From a checkpoint of a small transformer trained on Wikipedia: learned positions.
Each number is 128 + 24 x the weight over its row's rms, rounded and kept within 0 to 255. Layers, rows and columns count from 0. Numbers have three digits each. The size before them is the row's rms in percent of the matrix's.

# layer 2 attention query, 96x96, rms 0.184, rows 0-40, columns 0-95
102:181142069148159114103125128142110134118124127101145125138141142168126151140100129193166086111125165124120128120113104129149127116120131136098182144105111098143134175169164091134126117089111136124102116097167119115119122166090148104146141080146123127162119133122143133128117116138074108123
103:168149091125130102079136087122135131093134117096131112126135143097122127127170118127135157107093072128122180126152113097192102182131096122147074164156144140121119125112119135167148138120140126137114163138155172148129120157136118110138137109127095102147108132101131164108139112146160138143
108:120125090135156103160128106133145127121150112135100098150134123153113137149097109104195164142107156105125143077135106115117127124143099103137103151127159105128118153157126118142084186173127131083093120122137135091144140176122169099125107123115120133104145126146117144133201155118112149123
095:159089128139118164131077091111117089064109107138178099160133135190145111131113113134125131149135077128137136149113120137106115066122158112095120091144125112117122180165141144124113123126133120117151124118123151147117091108151119114145108116133138155149171133137113160150140128166107159143
105:140130132180117090144089115115149114135124145120072188112131145148151126136095120144181153150135095125139140117113132098111171107160122154158129102130111121138110090108123080139167107147098155069163138140155122124125116132131119120115138124112123144122156142145086162145096075159136115142
112:122122139095102128119106148141119162137115128098150119152151149118134170112141190140145111151208151111090054126136134151120112082140142140141139132137131077137125117143124142114087114104099137146156096104122132154132122124132164126062115116151119141118118127148149082116149134104129147144
090:112143142141121123117134146109104116137129146125086125173141097123109160159165176154159092114086120103097102142142143130078109107114166162139133092119084132122130111083121099119123128176116114109184108127123106093166134123158116121137122162120196150134130143112154108119133113139163127140
101:127150099129140156102119128144106129144120185154124151155134109143102147139115123121134147087168140174138096102081179103101126077119113150145155120083166100092118118092110126133141125130145127142170152154141087130087121107151113093123153114109132153164124102106141112134148138148100099095
103:126109110123135122088113143120109102156139141103154105171173145133130148090094144099145146122149136123127150141087164137121136096113151134087064114115151123121152139143053138145113098131132154159101118116134109121126119161175137122137138181130155130137110128087155125097136149106124117184
098:164102130149075126134129112106147106154096129117135138124162122073141133159137154117147120151108080152157105117115109126121103097095191091172112137097132084122163147140104162155137149126111110159116111083107115124121107137121130125107147105107098154140116175140152153130131146150094147165
105:119111110123148139131129119187127132159121104123103098152174153115116152127103092117143148117097129117133168152106131143141151133140167127127169121125152114108113161168135111103160099149123115069153121097138101132141075168171129139104127124182134129125082124140119133075110125160125083123
101:105115174154124105090127087086135139134175086103118129131108097160137154173157163142128163164099128135128122196156129135132136144143140104118125145106129146122066108153124119135127108153158108137129193153118090120131113119117133119118117112117089093159104120147150131127126112126156113092
098:108175135128098120139181125094134184140140132152115159106148119144113108068164100111087150126150142128150127148137141125148134147112085119114150115109103118108126137109163122116130171130140131055135112123134159095144147163104105138125134121125098145175155122118106151071118110156106131141
109:162161116135108126113135110125114160127088137127076116115126098118140084110136105155140127147124148140066101163152142146145122121136110145096106159083148151118099147122184162088102134150130144115096174140141143121111118115098125181099151162091144123099135151132129109168158128163115140141
102:160142132155157174098123132149115130132162139109125156124089118109125124140121090092137164186144148099143124133094094108125144132135090089149156142157134169097145131115140171128140109105126120132115146109112109125137116119096081131108158135111159109065178118088134127119114109179158126137
103:123081131132124146139150104135145110159104175140103136135141121127136150081166105134118099155101080145134114127135128138126096167144134129151139129120184062111126109157093117121118115124110152129167126126185140105138121127143152101092121141119154141167147145148133167130085094129067118148
109:152133145146122106159127162160120135139132126075143137084118140149102153119120066141100102107132184105121168141105147131108151129144142166103102116107099153070151143144122137101125174192140124115146103118121130137139100132093155149124092126104134115133134140112093139102089131110165121147
105:101122064096124116132122156154054091124169124112099152089175162130134113109121119079122133118130147159159139117115170139118126119169158151134123153112142126143129129162142175139151134154059118128140116107096110089138125159122145139133096108136120148152124144156137111116149123131143116128
104:125097099160115114145108126172158077114104143142157137137157114152114125165094150142101141138145170137080125073143144131110169102163132139113108168138138141126098072165116152129107121141117137095129133146122149135122105101130103114133138160143076140160092163123111147141096139108173123126
099:127158109096119150154135126122108126098124164131111101114114116123107136119126148090123152142096132159124174073122111162104144106142187150170125110087130087098132098140166126150112134164177185113133152091100088090131115136152139124137093118103136115133098143127147144123114144172140117128
098:103143126146104156062094129134159173144125131132105163145152100159140140103111069102160153132096145148140184099108120091109109118114172108119140113123127112107133163104132109124122144112125117130163122119130120099114091136129119136143124120117172171101122156099068155134103150129159139136
097:122090112074130164140141123107142095154158101071119129110127107174138150118128100117163080139126114107165130138125148179135133117164149125142102128129127119109137149099111127101126106082176157088165116149165145130117190100137160145145122133147101133135130127130122166105134121117093137155
102:172127097119127172155108129150131137154092096143132114111145127112108124156151158120117149156167077118059111092162160100112140135134157137127127102134119124153141100170129149114176113143100116102114081126143114112108175097074155121124101136147171102131126133126146095119123154135128133130
100:147116103138155120138103113084170096136141088116121109134124087138143109113115129115104099123100135110138123164141129141127138153146092110125112146157134156129109118123128115182147089178127133183099057093123180142130111124145087150154138155122066143167129107120142121108122146135146135125
094:159138106147126120147107161128100111115093122098144109119091095145173130133095110092137174128122115081125178118133141074103149137130125086142148113110122136103123155088150083120172125154111119122145144144141119144083162117132116125101109156144138123126087109106178122127109167137148171140
110:134126132123121134160131137154107098153156112075085130143121166094149132150103158082088125089181093114127117179118129113153139096138132098110110129152133133097139115139139136128107099104122148178090151099123143123127125128112135135154118167165107136120085101158156127151144073098142143109
105:132082086123155153149091111164126146177124129137096126107109088164112145122118101147138135135167143088089099132135110130159140147155133103121130115107097116126131160106121158140150110113105133083154115140123131108126134131092124176135132194101094145100157121111162109152160141138157121175
103:137132121099121084150122111078139091105119130101125139076136125121137142141119137110124121115120095127191135104162127102172156101154091095153152159158148107119155147110138122125154105133143119135155104180116113186162115113061107135140134147093140128115108155137148119126126095138139160105
107:128108132130130110136166159114105098148158133112128060204128111093153106171123136121096156157107112105108125099133104158105090120121114117124171107126134147101143178169081129106153135163147105104128145113174117127103143134111128130102122136122118118142154155137158110133112159098142142102
099:125135111142090168106112141101169102149120125149132090163135160141124139119129116147134195177130147130112132079086141104137178168173127103144079144100141103108162120132121121108126109116129085102102145103152095126122104132139129133148130135106114137115144120148142119130093079103157169129
105:127113143094132114133140135107128091101132114072138148117071142122126153083096106142158118123095140134091113121181155171140120096171151118155140152108117147135103130122113096126125069132091126137152155128120137105175119160138133141137143140136147135135158095151057154098142145120109140139
097:141130122083101172105179140131124137146130106137112128123116147175161136119161096175115106137129130140087124118069110129131135111124157117129151104118141087134134129169125147105163165148139168153127102141101089138133138166119119116124175161138131089126172116100101133099119080106158121111
098:121146114121127109174111121143138143145102101154111136100128102177098100081131128085113185122150140110133160155094161091117148149068133088132137117145142145132154095135173158094133156104119081164126137150114103158156134130100096134161133144135133135128122134133138111107088087137115130121
095:124157112145125124157136171117119121112120150085149099138108121116151136136147103141083160120163069102144129126129134108100117159124130127129131147157090096092143189106131159126168145129107142119131121106119126145071108132086109164146114142082110109142114168147148127077130141151123180131
091:162130159140119139125163119106115134094105102125091125142066150140125123137109110144128140144096106155112104133109117121137123140164108102088074134135137125106132136151153143165170149172100118138118094148147168143159070133161131110158156129160118133112151110070136120137112075162135149121
096:145081158138140142124130095104119112141113132099065145129135115123141113101121141097145105147172093160176120107110118124114121159127102114142161107083137122135130123107156140130103095110094122164166183132188096141155125136110103147135125142141114136137119124133139150172139078133079139157
091:086148114107104119177180167127094098091165167132110113102133150118142078109160131131116122161139121143165127126119119160118107154144156137143127146157131129097172132124104085136147155128137117120127124138158160132126166119109128139096112069152109115113156141126105160152098132067125117114
094:163152100102142103088113109137150149156126158151089089131117127100098126145127107175160118128100118135158119158114130166124103117113076095118088155121151113111118112128142169119194115164123149117066127140147129149115139109126123138127133141096100156154127094126111161117147123156144088104
090:111123126140076111096132155112074121108128149139083135123131111110136097123116094112164118103153199145163129194105127098152124121100113137116119095107140098141171166105115169176125153102122126155146118135134160110120123130115086115169141125114152169135159130159128130136148122140126129125
101:128112144128099108143075114134142106137109119155098146107150157161152121121158102116080116119110148126104095156121087117159154137159115125139112134117137127134121154137131140129078117100110136097166184136144152159106117119136114117123138120104129136147122110148122161134054110130104217140
090:149160079081099110170125195140119086125164160120119102154159126150154142134104118124158136139120131102147122137111127130103116080114158117096124119129146114134099079178180127121116137141141096118130125135131076116113107120147158118141080165141144140125101122128138141151124150165139119094
# layer 2 attention key, 96x96, rms 0.172, rows 0-39, columns 0-95
107:117130097141105193128115162140151145146111153101141112122108152090127123158112137135128130127159124138111134093102152099109096115133152130158109146141117145087138092102101155142098140156165139101172109165117139159124115054149133135105094177144157110170098144122121161115126128121159122109
103:123112154144152122128121182137129143159085085151132146088100128126150116111118154168127147103109131120111086170110180123110123108124082160138149119121126136144126129115139119086105105124121114126122139185092130163131173096092119144152138152123164155127093163153155110107098106101138165117
120:114125131129125145140131144130117137144129110163113136142182145131097100142150128127072139131115092148155126094075182179116123127125134181120154093096121125123124083130139133101127128138148120134136075082133129152073114173129128117073137114134135156124153127135181153118141127113094106130
101:164126120135175128104079093136155163145110076114141080152132148124098143075135133099116190131126147129141125089136169113153108147110149118128108106153117154130145137130115127152133157143100150113095134119119151150162120105108126101144156121120104142109075118117110133073133152142168125160
118:179165125107151135142130116130114140103081155128147151180117123151107123150125169150162128123138141098123131091095152100143121152066135099138113166137128132115109065122119101148167084094115086155140108124159131141132138104164147106146127147120108133143143099111136104140096169108110141143
100:144122103189154149151109121137130128143142145106132103103107164147121121125094103124118160121101090119179168102141113142143168108126133086143154119170122167125144154127105093161108101118128121121116101116187099139111073119163146151136094120141112153132128108138145152109096120121091084110
097:142116104207079148127126155101107124150168130104106174077100146151101142135122172131138100141112177106116107084142169112136147147141102090133167127142129109101120105148136147157147094106115119141123129114116159141136121145105160109121109117114078115112142128129127131149102146151116124169
101:112124124143098153146093117130193127128103120109116158137172133061114120155083175161113152144130120102170111109144090120156121120100176121111135147120131154088092157164134106111108130123126097140112134137127096103142160131126145142136086114118131152108142094143115135155145175096107118130
103:099109150200127114123107111148156135126152096124147163135130146125123192173141122149136121132127103123147093113108124145130146093136143123144128125131120141112119156112104101143112124095120085116129129120172105168147105181105127092109078112165073133130126104158102113116135099144134156175
103:084131072120127145119114110152146107187122080116145139177146130158146144142139164147106128089121154092114113127132150122154122115152127103132136103099127127122113137129138158103143095133134129116132127119151122166136168119174131107154117111142114124118099091207112137071140154162133092123
110:154112130109163160127146157124141122127115123118161117143107158127131133140131167114135114149175108112163156048140120126140095079174163173151149094141109098148134129113093102125120117140103106131149117126169142147102121111134165120135107089174142116125093152112114115154119126097084152144
114:105135131109150147122106091125090164128147175153086132105146116143100123106176158139107113094134172125154097117128100134167073116125130112140128152143110126131160103122155148084121125124100162116121140145109126110108157108092132124163146122109168131106137100139166093138139091185089129140
115:114149124085136138167147097096120137169185122125103107151127105139128086142132158109129119129076112109154088141138130109136064137140140152095109157143165151133110114133148145127073130136153091157118160142091124153146105126099121113105175108094123133111122159109161144136154095120125145139
114:109102143099099138133176108112111133153163145186095099096083120100134106085126108118141136143098149122134129139108134118177088142136125131119119108140149134120122131120135175115163177115138134154115159144110115095144084110141091152135180094135107163110136131160127130097155146127134096087
116:121116114100092100101187089095134165111123116143093104145129103125143128133168126134110114114134116134102124162212150170119119139136126171132127139151128103159099165129164099069113155107111112119140132148114178126094131108129094146155168136101120121118113142121122110118114156140120134150
104:150111091133163137148134165158141119176113145130155117176181124112126124092094137150148104161113148113110121053098139160097118126102148117160140115117134101143105129118133137139164123113112164124118122103123096114147137164158144093119114129154101106119177102135131100133152163098119149087
101:127179143151145154095112097100125100142126133157105098128077109130095148125134145070120143137133107143101128128132158125131141155126169135098140142150132154131088145128150081137106135092149113132163104089091126104122087149148150133122153182163139126129096176107113132112177113107155116119
105:109149122130122145121149108158125110130167113109096101158088135069114126156107164094114116135145128151161102143105102162147156152156157164124118107101160112109149122173070116111119139125137141111160099112143124106133139150138155100121095120155157159117148102132194107124124113126090100103
109:176173141172134154133081114136113127123071080126150142118132125118115178106127111161096132120153067125148132125085144102160116122105150126131121107165101106121118137124112128101172106088145098156156118124153099123149164119151163112095145115148150137143126113138124126183132113132133100133
097:149096099166129168100146137139116126153160126118124121194141120141094095128093127182109120165157137079104142117112166119107105114125117124112118107145138089152140155153117117130170148141112129158148095119178097130118158139103154137059132126135143140109127117104136142110152153136091100135
097:170148099155117119132113125119136092108112144160142133164148141092114146157136183125102157153125097128132122134148141060133158167092135118199148108101115167139121137101116099106122145143118121123085118132086146182130115123163122100099106134140156151115123113120127121121089123156112098130
109:136125128135135114127155157142110114141138165156144142167199140141100153115103121095124129170109066090136132105102127150149141142160125129107109085135151099111129133130154097144151137163136109133176127136137096092131102157154117105100158126111124123156138094107178127079081113131118151128
108:118132128121120119082142163150111142144118117132148126145116113114139148154097091156126101102118140145145167095102122129132133121140127100085147102137101104153132133143135070108157131100129141139198179148156127176136104104138116090169121144147169125119102127111062134130089097117144106116
088:127146119087158115130159112152103121118132137109149135110132145114091134098171130120084133149114116181120143136124115145152149113122119127118142150131122121108115143133124143117088095087159143102114219176078114124145157131101140118131131080151112133110153124177113122073125098131125166124
108:156135139126121141089141137156133137110137148139156148135123142111123122146087109163160140116147070138115201103107127140116172162091142113096109092142124140163156123127107118141115100107119157174125116127102108095131150100160131130110109121188103145144100120135071107134085125157143133141
103:116096133076131133163133128126154125134152131131140131119144093191101130088142081149123122185140109155117085171110102128147131102171163157095108116144095112126123110151100132133161136099140105077137152117139115106130105095155155162160126157144137119112135126128115108085091133133135145157
117:150124151082107121131180152091149137112150147117119119150126116111155146125144136133123083166126085125179144128119149172138139119113103116125140125086162127115128132145131103166125109139146139173178133149115132100075123134184139103114115093166087129168126082126132130097106108106108113122
110:092143165123141132095109111137132192155107159133104137140150115101114088130111129077116143142134124096112135173136105161096173123130083108125103104133121094148132084122175122128140097129131149143121163152145133121093137124147143128151168100116142122113085108126170158130081164140151135145
114:138127084134130125087114143176106125158156137111134134126123137163122143090119117129141132098104122117139156110088130125107134116156194162109169134091117089150144137182123142088099164134103152108104111149128147090117113138166147109115114133183096127139149107123102158141161141130109088157
103:161133135122121107095119099138130177130111158151157122153195084090151136105136152177165108082147145130088145137101140112144136118146134107132136088148096131159112141143094131113132135087090133141133143166150105162087099123133160086112108165144124130116120140105124107114099140145114135157
098:126059115113158178142117123171143150116136107147138116165133170106093124139145112151158118121145150096148153124134167112131093162120102135137117144129110100125104150116172130147150102103134139104124103107140143130155118113138096116145129087077112105148128075128170096136131068135105150125
103:083150100140118142151144150153081119104147119140159093126137119120119131142103139137127121143128164153112127095130158151141084115097123139111164138085108114157144181124091153125091158161140117098120103125163134111090156101157152123138104162185094090141114102090154144154153139143124139117
096:109124121096099125145169102117060147107158125149102142120133122129148097176144138110158099113120152131151135151140106168119077142141077155146142086105160122120127120121115151104182127126095145154133138126151105102103127130086152169116138080106120119122133131165162111111156131115152161131
089:130108141108136131147126105144114134158113101137141109080147082154128127177148139121139108187116091101166128173151083158166168094154106166107109129131141135129149146091106111093128135146103107113126129119137143128106098099147139117138145085158092169094084115129150119131154164122123129132
092:122128093123081153105176117133104085184165155100126129118136137099115123121151132103127149133173119144156151133142117106132130121132152165138148115139125135131117111145153122100111094093097090173129170134133134123145108125112133141134095094107156121149100139130151139133182073131091064118
088:126116100115080135157131140128090137105129139154158169152168168178109160121077108136124151127128140154135117111085130128113132131071117158106149150144098135125123115102148092151112141146145164126106091106133107118175112142153149115125149096104134131115101087159091140173141154141163132128
086:108111129147136154082131127149175076155175113110141142139163098132122163160122164095081147147128122117157132103140115148131143116163150145115166098142101152090141157122127130111120108156118100120101118134148110125131067141174149105114113153131106104136150095102112119117175159096100136111
098:112141104151155172201159182134134128135148118143135105136090144132118101115162125086169156128112142092136102141117138122152096129171145159111149114090151130103106151154112106110113141125151130088154152117130136107119129129146130103121122100087142074110165116078098144109145142119106111114
093:131114101142138117148106105156123094139139118123109136157122105147114079085143110103106087164118129153144153088131113167116139122126171160087133091111139076123102130134123181129095122164161101117135101100135151097154150149163148146105132131132162123116149110122172156127192127140142139121
094:093114117083131113132195129096144137142158134105115085125120116078089109110163148148155096142131106131129124157158143164093122080131146144122170135141134115119110132115155165129125156114098154149100093149142132119111139120153167185158127123121145119117109141122113133128178180118107098131
# layer 2 attention value, 96x96, rms 0.196, rows 0-31, columns 0-95
075:120121115075162148142140089146152113135117142121120140127082130109116117132144152112134142145140094186102127129116134140119124141161123144135145127169121106153149138103104137144104141163109104124129122136142098155103170109168123113128100122093136147145111149115142043108127188109132121199
079:104132123151118151113145121143154121135119134170116067140108080161129136116133159094139115131112093163124096082095122163089090118107114112130118160138108150084124174138148089122147112077116140147121127155131110124132136134126087154132163141104092146124126123151130165106135095093165170114
076:106123088144150116170138145127147140109126114116133104100132145105129098133163109151077152145137157156139102159145161111112116166109141094132135083114166113136102105099140139134125133129147135122111140091122108152101111132182149144140172129138156093115132090117119078135119202158152088145
075:115107140135159137137093207166131145143131098112107103098150140149164147108109135109092090126111093099157148124155129109135081124131111125076128107142120137121110133137096119108114131084147133155139157132126128134113124132111149114092129120112136144099123066149129157198139144143170140102
096:171128118142159106101126152136089138146097129118108141114211128123110172106090133117133154099166153058124115155144126127113124152114139121116148127120153128073139094120149157134083129138131125115138134115071134127130139158106133161152096092132135081133112116139127110150141149153115143098
087:156061135140105105132135130164155156170106124123133124096118133138177144136147132128121071114096155098133127125119114076177112144136119169140147099096107125163138147108137169070134123103102149152102113121154120153149156118113092123110121134123110093107128074160118110125125154116119119131
088:134162143096093177156090116131104111096149134115152114131139140073061115095122141156145134128136165138157139150134124123127126117144129104122132108092145104114108145093144115173131109171092110119110109117137151134164153130139152127165157085106118079121153118098118135180144152153150103130
094:163151113128099095166129152124154100136146132090131074140107110119132085089122127149124160117139166102157155149123157151089124117122129141108075124158108119132125127144127145127165065161148130139116157089144152150101079113138148141129140119150112153140137126140073175134131135123152091109
089:076135114158142093095129124126104133128149146136156131153103121181149140130144130138089150103147094137142147146134149139110114107146142155123115150127104097180144152094095131133113114128136150129196157136101143112095122109088145112133146176146080166124124136135126095128149054110114133112
085:079110138141098135145155102118123141091159132107107117125119133101126197093122113116090159123113046141120119141120136121139158131151132148140143128112130119119141100156102120188155114124180128138149119141169167114115155100105126117151116133170126120142135133146063124094100140120121129121
074:124156104126087095099145140124139153110159164154129167122133140154135167115114130140133100145082111110157114138113118159134137135174113122139173113148177145083102131131151131127132125166123078129141134124132117074097126079105176127139123118101095098161111131133059146113125144138141143131
081:128096145127141151120092097125112121135127122131126121093188090137146187156159121142117133098127157091078118091140149090162142158151163135119079144144144125095161130142095152094136138162147069160115114106111159112158135134114139147103115107105107100125150116144120106134127159126117155119
082:100121107106105158133110118109115090164123114104182116142115116118112163130136140143136102151146146134147157138118113093104116106103131092153129114114139158129095127155129108149155167131111110140128146106118099122110138096164161141125119064069162084131130187137149145150156119118177121088
069:083120149105143153094097148129133156124133146144097118134140085131154112139122114115118140103126140122114123109171134125123129097097154114090108131207112133128105155106104093128081140104098152143114161137118142112094120153145174141093154139124130160156136130186171098169119133119122101157
067:137123152135154116140146146158131132171107109112119138121155181094098082121094145089142117143145136141123138159150152106087094140124105120094133141115124111123150175121162133109132144143078137130067136121129154181105133126139104178099107107119155065125135134147122117144129118082122096126
080:109107119120087145138123137132170138111100141106141140116153153153141103103120115142168141124107142143153127099124147173136107157137127106117146131156135117148143156129173129079115158131101150122146093133162169116087081118112109145187123191121160144132128128101103148095114079102155095119
085:115141123135118093130106096140104125138136136114122126135148125149109113156178115092128128119146117048153152137103134149123167099111127124072130122094135111142146122135126101140136150136145153114164099153127192116106107141093102137122137136123145117178135108135054091170140147125111165143
099:107164160155159080093117125177116127151106119125151094130159124140178153084092142105128118115155144094107125135154115100124146130174123134157152142071124097146136101129123155118172096131169136147151152137120114167155113154088121138122108125146103107109120114135122109104142088143107143091
087:117149139120111087132141147125160088075125092158106105132126133139135123107091111124093121129130120095115117111115143159144164095137139131132144158132146145095128111145162116137179163147103099158109146099148099177137099113168125152130143130134117126153148166104164115063133095086171123131
071:097130139162118175142138141127113146103132129190100096135106105122117134104139122136169131119115104133094116147124129158137138096080170152152133126144162103149138138086107134171106102110115110132151139122130161117148125165082150096124147146174141126105065148103104164108170148128146141116
070:156092128099152181122091103196103093110145107099116132134139102136124113139133116145127127106140125160180130102139135152127128187086106138155105149108111137130144103136147134133153135132073160165140142137130160175139121099124109082129149109125126141107146162100154157133133091113142099116
081:183140135176106087188128154151156132156120134173139103116155103129125057174149121145158110142143148109164100136083112161096131137112132108119087114122122131120133165131149102129098087138077119145127131157128092121157143118128176130117132117155144131132117142146121133147118135128103112126
076:110126130109170131186101134111125167107157125150156131119153095135157091190102133141083117127148122104138116161119093136133138097086134114122162130116127133130124134160136078099132109086159108164119114107147135107129137106137123136098123080128118134177119113101095100170165144116096109135
084:110110119113135132157145092101145150125126135098143186132115089143106139106129099095114136173106188114118122136079147151139136156106155127094086100121108173132155121175102133115099148135137115122122123160139132129118153123172146107112121103117174160166144197118133120108103124119130122110
084:152106138122144130151157122136135110133174103125102100087108092106133116138185110103124138133108106136121128169121131137117141119118088193139103137159111107120145093134119158154120088115173122125135133136166121133132106093134131108117073135120107217146136130115097146118104148150128095098
088:087135139142096109105141109109083146123128173125117108114110129107108160124167111134114112119126165141163173154109173117152081077139113120129119145129091131173156147131097123138104104129096156144097125104123112122140141129161176165074099119094108150143115152158133143148123135130101165138
079:090116151112105151142148097108132090103133164149141095142110094126108156140151160135112107098132108165082098069144093150109181125153110133119156101154124122096117135179167104132126144166149135138103134126114107174155120093142123152122104114083129109137112123155108146130156151096126133134
080:137135132119152082156130173121120117152065102114119169146125174114107105101125125089149108147125157061156149194104125136106155139129102109116100118119146116137153095128127106118127172144107134125162142128141122145102099163152126130148128116164159146129128188114136106145115128131159127109
083:145110104165116132123131082126129119147162145153129161077106092170086176138117160107144119128107190139135154154115123137104113170127122182165151127168112125120111140102121108127096086111087160127122108128113125095096143139144148154133110129153111140135136163145122089148131137098138106156
079:097158154120115166126131115127132128146130124142171082128145110121177119138157149110137124097140154138150130158128103100104138127168124157194082111114132115143090144131084110107121144151169099151164121126121067131118132118104162112162127123106147101113160111104109091137151105163127089126
074:134134168102090107139127107101140120120136104120104149139104117137127130110086127120154123155127142085120134123121144114121105140112132151125111110121113174182127118179103131122145125123104138177149164129097136133114145161113106103108154131199188121064145171130158111106125120091136121168
092:159110137097129116096116138120149092113145127125084121104189151113166129144128156132130126121119119136103128148092149095108171093117102138102110151149151096169138126148156126137127103128172142139143128097112135122144114130081177173118074093152169123120143174106103169103135117132112131113
# layer 2 attention output (transposed), 96x96, rms 0.253, rows 0-31, columns 0-95
072:167156121119169164137138135116118120092076123144185146134119125110152117165142181162099122130151077131130152108166151171128118109100113114127138140128091141156084145121151077125141125100148145143124093083139128136102129093130113145155086132113105101123121153138143108129118123141088118164
067:093164147074068090170153128125121133142148118130121113129168121136158126142130144183128098125096125131170119162149105103109094133093158106130109110142111082126139095136159114137149119159126155119115135108103131108130155127124080158118139094116169129134168156117183123121110146103146135112
064:101110075090122126081163129152102122114180143137111136146095122121144116140134128099109097119162114168099109163165087130167149145177105144133117137087170164140122147140137152117138166129104138108123157138133117124124133148095122185101110114133123106168110149114124109088101105144147117113
084:139133092170134190145103114154143086114153110096118130118116087150102155145095128114133099134143164122152186116109124104122161120174170152103137105124100125089159148133091126097119174163122087112134082125134148142128113162134123137146108105160136111132152129091111143120128106133137102146
081:146131121119156118131151107118126111104166109147140126124148101150115078088090081103078096155164166162092132125098140138159149146165111147111136151130135129094142186103091175096110140105160112109133111131147137115119101115128113129136158174115120160139111120101124146123150122118180145129
076:120096154083140118157137132147107133108159108089152097101120123160077137143116099089114141114156161165114127154112117167113170105160143105091137098136136129136107146160123123106121159147112156101101131153107138101117099111126168130182146128162137096153105171125095105137155156126152111102
076:147130098125162113109134093120122122140173129137078136128123132104167110108137124095138153158137090118140109139134112178130099145144093136163107135091204136173117120138126148140113102101134130149105132131153122104095106112099168115117098117175118144117125120153182173119101084124143137124
086:104112107148143131089141119136124108107096139136156133123141138140124120097146125114108118087099104139167160138161144087162119163160149136139104072120146164146137109103103122170135181079137103095157124146114148170111151152150101117120100132152117138179163115104113123147103092144102138102
078:109138108118129148107130104166133176123116155158080157128141127136109142106127110160145106091080187106107158130124130089117105131102138163121159099135129118116097147146154150094141165139117116145156113163114102101144139184148152125111117059097169141101148121116124125116132126150097125126
086:137135154199132120081134151124173166124066136142118146115126136125092130156143100132151153125089069130115136098166098119132143139135116101111131107126104151095123159073174073126143135165098097123150164150134131115146122138136102142135155107112130112144145125121097136146101127142130131134
073:139119124109119084122141125122120104104129158136105116127152143120122097078108108108173113134107116131110128138115126105127161162134119128086059132118173113125160101136141179195154125141111117107120126153142136107151133126141118149190155073118120137144147139155137134092134134181097156111
067:152113112160142136144130100126107106138165127106136108121131130140106116104090039130119147138151095113100144129091137147121142142131133086094156100141117109115157158126134128120152115105125124106149120129119180139142098114150103129135180171112145132136118179150086131122110158137203119121
077:135127122158156100171065146110102105130128152091127130154102135114167124107078144108115181104160092121127118119119143119106124159141114090154127170130165166129132118089117115146149095113121107135124121142135179129093150108112089131152118151119113150106105161161154135094120122138156155161
069:111143089068118132164133148126114120121135097116184165137133106120148120118137148166137096131154106111137151198149114076123088136117146095151125131154124092134142134129154111107171105107125119153156124139123162077096124116136094144137171113104122124128123145148121120105092095163147125158
068:108115131090132145150132118140088108108184108139151114149115121162147142131140135097064108149145137125121113174119101173109115112140144135122099147072147117139118149162119158098125168135154153109125116125113141118076140138119154095176107162170096109161122134131163119102145086106132119114
065:101126140109117137095115124119159133131101143140186109132127147137156130119188161146134120119090165108137130125122132097150142109074137139084120100119123134129128114135121112157151105131105141138132152125084140134152136139209126104173123074103089134160138139119106137136090181110099123113
072:102138131161132142101164094161181160129116132116136118105141157169087115086153097138079120129133176156120130098107156111111145118168122154106146162120113118131151125135131149104100137134131097135157115105138135133130104144192131121114146068104129147132158091072118119108129094125145134133
098:138127124125112161138111097119135159133131114113131105114121119133116113144086070116121179104113152136097172110131118117176152147154110086106130098179092138116152178110092150104119157151146136095095125191128123101112103131109147143116152136145149144115106152115107140160127154123167158099
083:131113127179079142156112149090135104130168112085120091161125129116173120147125163112092155103103107112127136099125133138098115138104134117146122110114127128114195140158089146177108170123131142082168120083117094164149159133119154094120122133141122124142150101141148124131139131121108160120
075:124146132126126124076111104119168149141132137152128132147127115136167091135151121138144091167071163138135108065166127125133086072139136144125157115151121119131095139135147106099137125141105142132172146133142134121108075150145121104099081122125152127097161127150166122115109161166094137151
059:125150120168147103121153123124090141131131163136130146140083130138136144120137142167111199130110103094139131159144137118144093117147165128155103126124128143150089118140118120134126128095110168142133146125088101130136145109104115143114088178133105115168076179135131122126079138060108125109
071:111131126109127110111112153107129092085137098121216177124131125121138126088116129126135111089139141130122153116126161130171139078147133129152100150163111142153124104131134095147127121118121120136087126143126145176138169136121152121130071201127116107128109118125084149134113146121155134111
057:147105152120140108108097162115113164119162134135159124131120155091135126048146096093149161141128140122115080167126107102137115108141118127140124126143146160122115126112102153107153085113131142155125160160141126141160143136133137130123174126113129098117125109134110142076062105167171151107
082:087098125142111160154149172108116104156131134127115159149139175082106144086133146130132108119137103121133081116113147141099128117129129169144185129091116120072123134102123149129118159136130124149158084099104135155142154165120107148128101142097098137128142123167152141094166148125078112141
085:107096120075146157107183133108125117101115161138113123115172120140149113088152120133145126144092095124144136160180121126152082129151176145093109094078116128135134110127131126132128163120141161117142145134080109104154141161142080152128118122116184114118182107122131120132134125144105126118
064:093150142121123155145139101146100151121114132152114155111165124125119119099127111092120102127152085146123135165111160079076111122137136121134141121108130076154153102155140128110118141100126070166147099094119129128144149179160111133134133134130142166093161106198121110127126153165102130138
063:107173144126138109172126163118107095148159095161114096141157133147127148141118172113154126131114062106141128125118112147122134149091144119111069122134126133151131078164114107158167093158161133106112136103126139102106096082137123106093162117152156122107157124130135151146143097110143155120
074:110123134094112143141144116084130144107115156098164130144107121097148106128160164146105168096150146134115088174145131138167139162135064113173149169119139153104149136075124121145081122072117140158135112132107146124130165098115109149146135104111089147147114107135123095131127124139118148143
081:139135104105180082125112127161148118104061102154143186123180139131109126107124169121121098099128114140136139098109133146109125105071157133134133149122101111123074117131152125133142124107130132160124131120168114107140129169149125117139099132121165136112119123141143110134135140181104098187
073:138092060095132166118103105112096070136162147106086149132136139126159106112100105107148135120126146147121175081121124149165106104138125167121144121112134144131146126145118137111108159160134160103112135156129137100121112142094150130087091118128157114085157143149153172143161134140149148127
071:090088118095097105159171141135109130148155097103129119169112132110133110124168157142119130114100114121145080154165148172101095112097075098148147137133114096123117132120166144133128124126120164187153136134138149091143140122127149147154147102085105133139132141154155097125171131134103123096
078:113127169124130129098099135127128156157109135135186110136106099182136115097151074042127116145097145100132125142164135116119109111143128114118114134117175128141171121142100099094127119127144106113138144124143134111132112176172074109103152142170131133134153103136109120134135128160134124150